python train.py --num_key_value_heads=1 --head_dim=64 --hidden_act="geglu" --norm="rmsnorm" --norm_place="pre" --norm_eps=1e-05 --tie_word_embeddings=true --lr_mult_qkv=0.5 --beta2=0.95 --max_grad_norm=1.0 --final_lr_fraction=0.1 --max_steps=7441
Each number is 128 + 32 x the weight over its row's rms, rounded and kept within 0 to 255. Layers, rows and columns count from 0. Numbers have three digits each. The size before them is the row's rms in percent of the matrix's.

# layer 4 attention output (transposed), 192x192, rms 0.0678, rows 24-40,88-104,151-167, columns 96-191
109:061052178108173081129086145109102144072156113129189120175077154164090132125143117066106099105117127171151116135131122145159126134125136099172125145162101153197127153122125150106140137138148107165109129153118160125095107131095161156121149133073089105091123063125118123131096111117135126097
098:153093081112126158102178114129070158120125163122096055111130141143076076096124101131107111052132122158121129186098120140147112130079143097104134128117089150128127143091146107135163095092145107153137103160207139135134114173071101120150156156114097198153134048125146126113108160181065129125
095:116145106117084106114150119171129150174114128150170145115054113094153141156113140134131084123119087154192165137098164117098142080136090132130128113162105147169153129132131069114156115103043164139177159088108083109100073157129134059138105128121143090160161174101123085130137124106138160169
090:125116090142085129077096115130149142157110093108092073097176102078138093099116143141185097141145138160179154180095144135098160140165118107093128115144120124137164158125162137187118141115093165169151068124142083158125159162185055153145191154161097188136148141134120058110142128063101192069
099:139141084115197121121140081164082128103151111139158127091077104088113134201094089082083065089126078115178137193168157121086165138101130102149083147131120163143099131099096137146149148094112122134147137094154129120148096137108110124114126107130161123141145040074103168149204171133122101153
124:117168129105053161091097128110156137162139139107141157166094140120123142157109176167173144105091107137205169096139108175104107099142137123123114124086104108121134149158130098121142136110105133108160113091107092127119085132162113093145103110123083123114129226137138094072118069130146174124
096:113080103162087101106153135183087145118125159104135109122059148128104117143120130180171178058064120121164136156140126125147120099079144072086106120107054148157086134129132092156144088095103106088158107124178110120113101108120142076137117103123107145123103106137138065047111135112113128099
104:101158093149048151111095102192114142184133146113142106153079128109128124139101155155147129119086129115204157181144141139122115092128110127138146084146102145136166142159141122154134094127069139108134109092118072114152106135145120071123126133135106122122102133096146087105163122111099174129
108:076158142125024128103119146101117160150094092101138147173098150147150147124121135111167118182130109103202141146140142159132125115128135165146128090127118157158151176161152077122143132127041167154152095130113102141151123120176081104125124148106064112117141190111111105058103083161135191129
110:142107168126162104117150124137117110067129151131058118107156138126109099095140079162118155118143181142043110129082118114127139107110114089090153156166156126115126160073109134113114115134166095118083106114139159147117166122097174149106125116152175144116159055128170120185145165130046096109
098:092081111111119092077168106147111134106153135107102113115126112106138094061087168127142126161149094160218122153063101167092141166095140139153126083162144144146125181102140113204119126139126143109140094156164075157138118148164121116115150147130135149113185027096170051144159148103135164138
100:151164143114101139122087130088158090172067132146103112118135114131122155068183156209166142114113189093114121106162120123138099153092109134090146136095139133077122166230130166086152124183076142121134118108104107104111197151121114126112071140104167107142139200139151147097107087156155148107
087:199176179140103096134152147098136175092137149127126047146110135106085092173156100112098145089139061130186143100110088180148106126185124054134092176181072143171130090141129174083147152105110123112136122083174108102155113164104109112112199122158188133120158103176155116093087104162142119057
099:072197164110097135100127155085100130173120086124142159170137135099139161149140116100178114163143140119189121123116133111132112131146128130138121128106203198122143142196156147123137203116076107199087098132111176130104156122141088067136134119142100124121103191125112130112125098144126165094
103:141194119170088084133176085187160107144153117137133162098086103144123160171126160188117138156112112122155150102111123147110171117109135130154136137096155142062068155163115085124121186111098110107126138088109104157111127129148135104121082064123149112167130194130185103102171087134117127137
092:154123092186190144114149135106129117105105140130102122050162075087133090095148110153118146081098149084043133130109106096133111080116155117106148104095088133069102077104134148193171115122218160067139151154178178165147189142131142133117134170117172184165105064122119105178174130082078073120
103:108175080161157155080121146112151120151119140124105116117162051094105094121132159223150116076134169111071117163102096132142035133132112162107127184113140142066125139173157113146148127134125182155097095079176190123119171118156115090160117157129153111155097144143143113141121106126095073119
102:112035073175168074117064117130165118135102099103142109128118126110120144104109183125156078107092111166154159146169160134157178159087124087108121125158096136123140161113055159160137095100000118083119129153119088141089149174133141110062139154068131131139089078135163108154137109089119104179
081:159155137094111147123150138131127142108156113089128108095164175136152138115108134129090090070117143182113132141131141139140142088147143082096038141132143191107105094088131147056155090112075115086174122136119128153118079203075095147159153147071104174091179102101168180097106167174102158140
089:146129147122110146128117127141122145177116121106146093090098091127074150154127104134172047115147138149121149137075151134161114139111079163126199183130129121165144140148098069131097132119157183213115174131144121062120136125097068055156064135137128036169134124164112058065088140133135157093
097:127150102110100110133074072118125133156069107125132128161106132151109136137173101101143097142191104122064170107171222110135182166162124107149136139119109077148152182136106104152088096110112114132113081134095102059146170132120053099140124181148109118096145210150099083126081164116122167112
104:171164176089163152171148127130144087089205094057139151103152080125086133162133130077102101096107099148124103149089130129144126129134091124092111164126178131151124110116087126066133167120077086136143159141131107110150097176134178116130063101047203066135097120120119134084155145135153103114
115:087127074111098148091098085139108135189128131105132105101041131094091156122094099229167118084165118149136173149166123137117151107094109087135187127116106106095165157105113147236132149126162129112111137123116092116097132087132077117125085157149086131152106142126126098093135101141123145141
094:116115092143077102087093156104076141167187104090137075134073129160075166128118113172174131075112153163164202091170137073145142124124082085079135141130095144148140137152077097176103082127093128095165147163124103135083151134087109066199113119114084143079140127157132100088126143086126133118
106:112143161110087165147093114150080163167168123080154094122069100136063147109144076149153121107125109156155159154168117123143120146167079141168211126126125120168157165152132137201111151125182095147076149156139105091139134103105080073165080136113113047114090134142098058085130158146154161101
105:076106120137079103120121131113102185156126138079164138126049102107129135163124074161186099160199128130123166142178127141163167134111117108134145128148071110144150179096110182173167163118131129108135134126118094121109132076121130151150113152135072105122101125100113136050110139137091146123
106:178148146106116136131136143096104131053126116157091134142173168167132114096110103048107158134130129138117125085105101136089140086169111207129102139105205122143107174160147083062115091163121114141066113127135132132201163145151125132140159130154164141079185096145166154191099147150127132104
093:167132147116194138119163096162140161102170116066127118073146114141135150075111120081085112129112061170183115139113136147105166144109107132173132122166181170138101193121057091157145137136040075107083094152084084116166159167150166125125103115057178099095122094139151055189139186122104126143
113:136136164072054137131075159093101144105113165210160143162089121123121124131161129173154171098129146097109153107147090158093100143122107172120106141099136119134104154192208153085169139177219144114119120135146136102149117125131107145139093117136131125094153158134129154079083112198193147095
087:142121130130138054119105081072164152121085073118088080142125121105106140131107131182109096143135120129112168115138159140127167129121094027129101149168098121102147119106088175176151107136000132110132140143143082099109164136117093100081121185138174130141187097142157135123111124103140089131
117:158162107138124100137104146084125137136143134152135131120099101080153143180140058160208140141198093126031144138161150113162202140099075149124140141142171060125109136148148195152126135145154090096122123156135130101118156109095139085091087182138154128121061130157107169104090156133139137119
104:189178144143138112133152107119119107129190131109150096078059085152064123133129090152089156102166086116107148102128099139152140108131094183166201177098187118120063138142097122161132203168230105147091173119116113131153147123114127135163052094131164091149120161165154115093130120178176146093
096:129146106131108176112150144104137144105102165136119148151198132112196124160155100133099154110113104088094099087131074110120045068140181158154100134151131124100107077146204119144104118156221191098149111103145233156153118119141115142066173136151108186128146135102104158136090108096096097140
120:129155125098097146151130162099116134101147153190152140123113120114106114139131100134125151081146123131047148100146109131130070093129099205135070160099175132123079124190181103115100122153248136100120131123154173106156111125121086080148101129132167109108139147131133188087096142181164129113
094:173123154104126154186139191139151132078086147146089115129144132165139097094121138107111140188087130059115129097078103130148190086165145142148086094143112129129091158100121122084115124127113139140147168118156112127156141122170179093075200095152108118131186208146126119124127140119125140111
109:081024086162182075107084109159128135157111080108145119106134125155130135110110137125147099128125124189173114145140158123161145162124157066130131098108082157133165118099095178156180094051008120081101114154130088169050152113145141177104155143125139133159089090094145144173173096090121122183
104:135139119146159164105194107177118158153119108126109082074175136178121129114109110159115103100153126155160111204076144134173122128122159087104086109110110124126160108061116150121195088094071125103149079163169156171116129170087107176140169165111152194128146077105133172192131144161080106181
093:109154146091059148104120101126088142142147140131180129144073115128075129161140115094125111087123138167145141083131144135094093133106071197138196170186145144163146128173152110102104156131161138193121155110106095111107091131100057078146056107111142073149140126095143095045056109128164189103
096:120166119065062100121076091149116098124129127095169159130131133147121138129178136115175123105151123146078141107178233132098178172213122081147174155127123103135149182129181111160074105116125142130147111098124104104130137145138035130123110155119110152121148182129106095087137174101100179093
091:186141141145193166119168134131132109132123087128155103105148096114086122208144104100086091117147083094199127199083109123144079108125173106106067120133126163150126089114062151057167134144042098163173153108153140140104083153153175138123137089124174098113118096141114162102109121119132119143
126:068134121083047133094082083105108123123176166073141158160037155104122133137095142157174151060114133163120155093184118149072122113109081127158179176143144093119140162138169146204092181123229112119099110108109111115131084085132064129120079127101090128118123139096144109037114080124150149121
101:068120126125072069082096082172084121124185136066119126136050153162115176143119104173193161094089162162111137116158154071112136137134087090120157152146108090175152137102150123210115096077148121098108106142143141116118128077091074129143093118116110136098110094069114134082123121098111128136
109:093151174108060148130094126141071143132191137081176097183062139125085118150135108108140149095115110123152154148182096127099099095161090162186179131180138118150128176187169153143084136169193080154093166120119116106160101116106083075153096122109087083082108114110127089045104130146147162073
097:080121162123022141129114141117058184121145121062163099147056168113118119136138120136168117136148103129142135109222127130129149083108096166152132118157120125142139193155146126125125164142123105147143144153092096140138115123125100133144079134096070115103111167112134122009086112138132173124
107:131164123124158094107140110160161127103114120136056159109175130172149164095103095127129145172135157146089119128036142102121179121169113120089145109122172101148134144068111116118167079105100132103069092107145140150155178133151137173106127151164173155150162078112132149255150169153060114142
087:157130151111185113101190138147158127128137113113140104095178115144121127096114139117128124195169099124234115188060100163090137102125155126184074092155142161156112187122097139106121144165055104134145089135150136123132134146163147132106151135123157115091166088139116060163137143109089099167
098:111138147056047129122056133108129130109133193159151150152062133129141133109124158164154152063092139105106173090151125134106110138128068139081133158128157086111081170216187143116149107207204145102134145106106127096178139160132124131133036128067131140117142145146129138119100146189199158080
087:159140102134105042145119064085131189109101095071092123153083147078137103180078104160116133111142094146131163116131141135108123160148118000121092149174082129137148102134130193176135159085079112112132095092155112108142129088144085120111149132146165161145169086125137151084134098098122110119
097:145167119141053150143104167115100169150166137108182138136097145063188121155130128167202121093157081142105103109158165100154128120129087134119150141130202124123110135192151176150160154140108096098107133131114130135128113171129160110149060143119144164149038187164133169112124139118128169115
101:144199162125091106122136093117142098097196160102170122136042117148078146165130139140102171116126121105088145079128104145105115113119084159188196196152186119120055150147120137140090207159255127160109160091111130127140113127099112145133048076096140106122126153136153113067101089183163152102
088:150138114161144187081126136103177134092084164149142152112173093128160141132136103136127164101097148077074130127121101126115095099129156118131105138131103145098114073131160118184153132148209194091153096107153212142181129135151089120062162156096142211155142092110100138160146135100083066139
# layer 4 attention value, 64x192, rms 0.0435, rows 24-40, columns 96-191
093:089145120127123166156210146112111124139143089168122161127181116126117107101081093128057136146224156117107118158179151159121128132110182176117096085114140088144117117151196100114162105091113129146144131108092132079165086135116116165168167149185133125126164128138149206092206179119118148150
091:111139175117138118185109162179146070131135113120161169136161148121153098209128104097150118171081134063151143099150123166098122156147106129124160144123132133175082105188140139176100130115130157128136138086078111154148134089170134146161124153181174097137127153137133095085203092153078112109
096:196125115130155077170128174090086106148139097147110102140152156104058173086122112218128146098183089133107126101134104143181162142142121134148100081133133117158089170141136135145064111115160133093144083153114143161111149109147169145091138067115081204074117131177082097119135087152185141146
093:095133161119154137139112127097129162141126100100138089138166150107189169079098195118123148088085146143135106122128109137175183061130112135161116184191084131114144106147124077127105132143092064149131149125181186170149132058147171142137156065112139172079103114112151136149189124125142146180
102:087168088124087119068109109138076137119082119139121149140153136122115108089155112156098145175153199175158152143105138128153152135133116128130188138133119178148126109186181123132101150114158167124136125131099115175162138119095161180199145150170075136092144163147103078143137075179138133117
108:127094128120172110195169083172198086108064097129190105126122143154155141144179168133112070163122118095123159155148162123143206088144097190174048117135106138159062133144108117120175100088088153116126137157140154104126160205101177095064138110109136100069101084151115131154126173079123138123
105:151156161070157147198192142084156102102091115152152095182140089080184144114157107130060082129102143096156090122094141181166153161119164155203128093140145150117121166119118142118163136150075146153186166115098080138068073121172113108140127124111141146186132151170121063172163104159155154093
110:153161141091157124167156103070157101119071115138105122116119137086156142108146158115111149138104151086141131077109183157173184164185135152145082147159094116126098126109104081142080113130162081080129091172188148144108165120106145108147112063071125170157129175178092157118111082085155122159
104:173134126011165109146158099071076145143156173130135227117125082136134162111114125142111136117151113125170143082103170138123176133141150085156182122118181102110120171141107100152123102151135151149099087131122117095183163138131139099133118114142137151080076116160175166142119114093137154092
110:110120181129198166158135169114094133149147175107129104182137139108129100181109089157097066084136139102145156146121120153128081174090125083155112071100073197137153115181137208135174147086136142140148173140102189072161139124093108106112140155149107135128164183153107108124145131195121115140
099:080149151134139162143130163118191178175105137129139137115122126146112156162130144160121096069135162080121143194106162112094143104181112077061123178048053150094108077143121225137153139083135168164105126096079086075158118087093106149149159151163151129104087183127109217131148129162132128107
106:118163144188138116111137149211151171148184136116098124122117172133150137225160132091139110137088117107166140096108109144104110120145119128176151166120103199130140077047084111137066113106129168172108136168098134113122148100061156109104155162109051143146132152158156134148120162095090105137
090:079145036094130149140158165207158104197120144154193138112193126125119147123160138104195062082113106132156122129145177147125121123107171186135155079117131091141138115156128098178110126131127119148130161165062101141059147077123158107152095149059129132129109154159100113163095164148117114161
101:127092187086151098087097078154077118116153087144081146137130102178162187043138097117098165162081089161150183103160134154060111109127126085126115122127108135120092146136127054134076100133157136106152130119146096158168142116114147168158120150087074099136160126087094177102094196202143135153
096:132171162114154150150109178159155131193082158083128137160110119136161129072112127121128108110141118169132149127146196095139120152136131108133085154146063137148131132120167100112110112070129146123187061142146120057122194119125153159144147153142095156138091107097114117134118134107115090145
091:106095129121130098186097089148161073134113109074124129156132159122085078123136134097106109138153112151145103158134132159157162093119090102135168157177055126110091145103080076055136135122135121168143145089087106052093083110125115135180103086141102078042117198092174100139128168159115160120
107:137087180153124113104132093147145101103105106165114155139133180103126147115128139132111101140073102160175160099117110112105093128177122082137124165129087125138135144148058084098111149102179107114157144131084114147142087172037109119122120121175117112156196120118152144088107118124100161124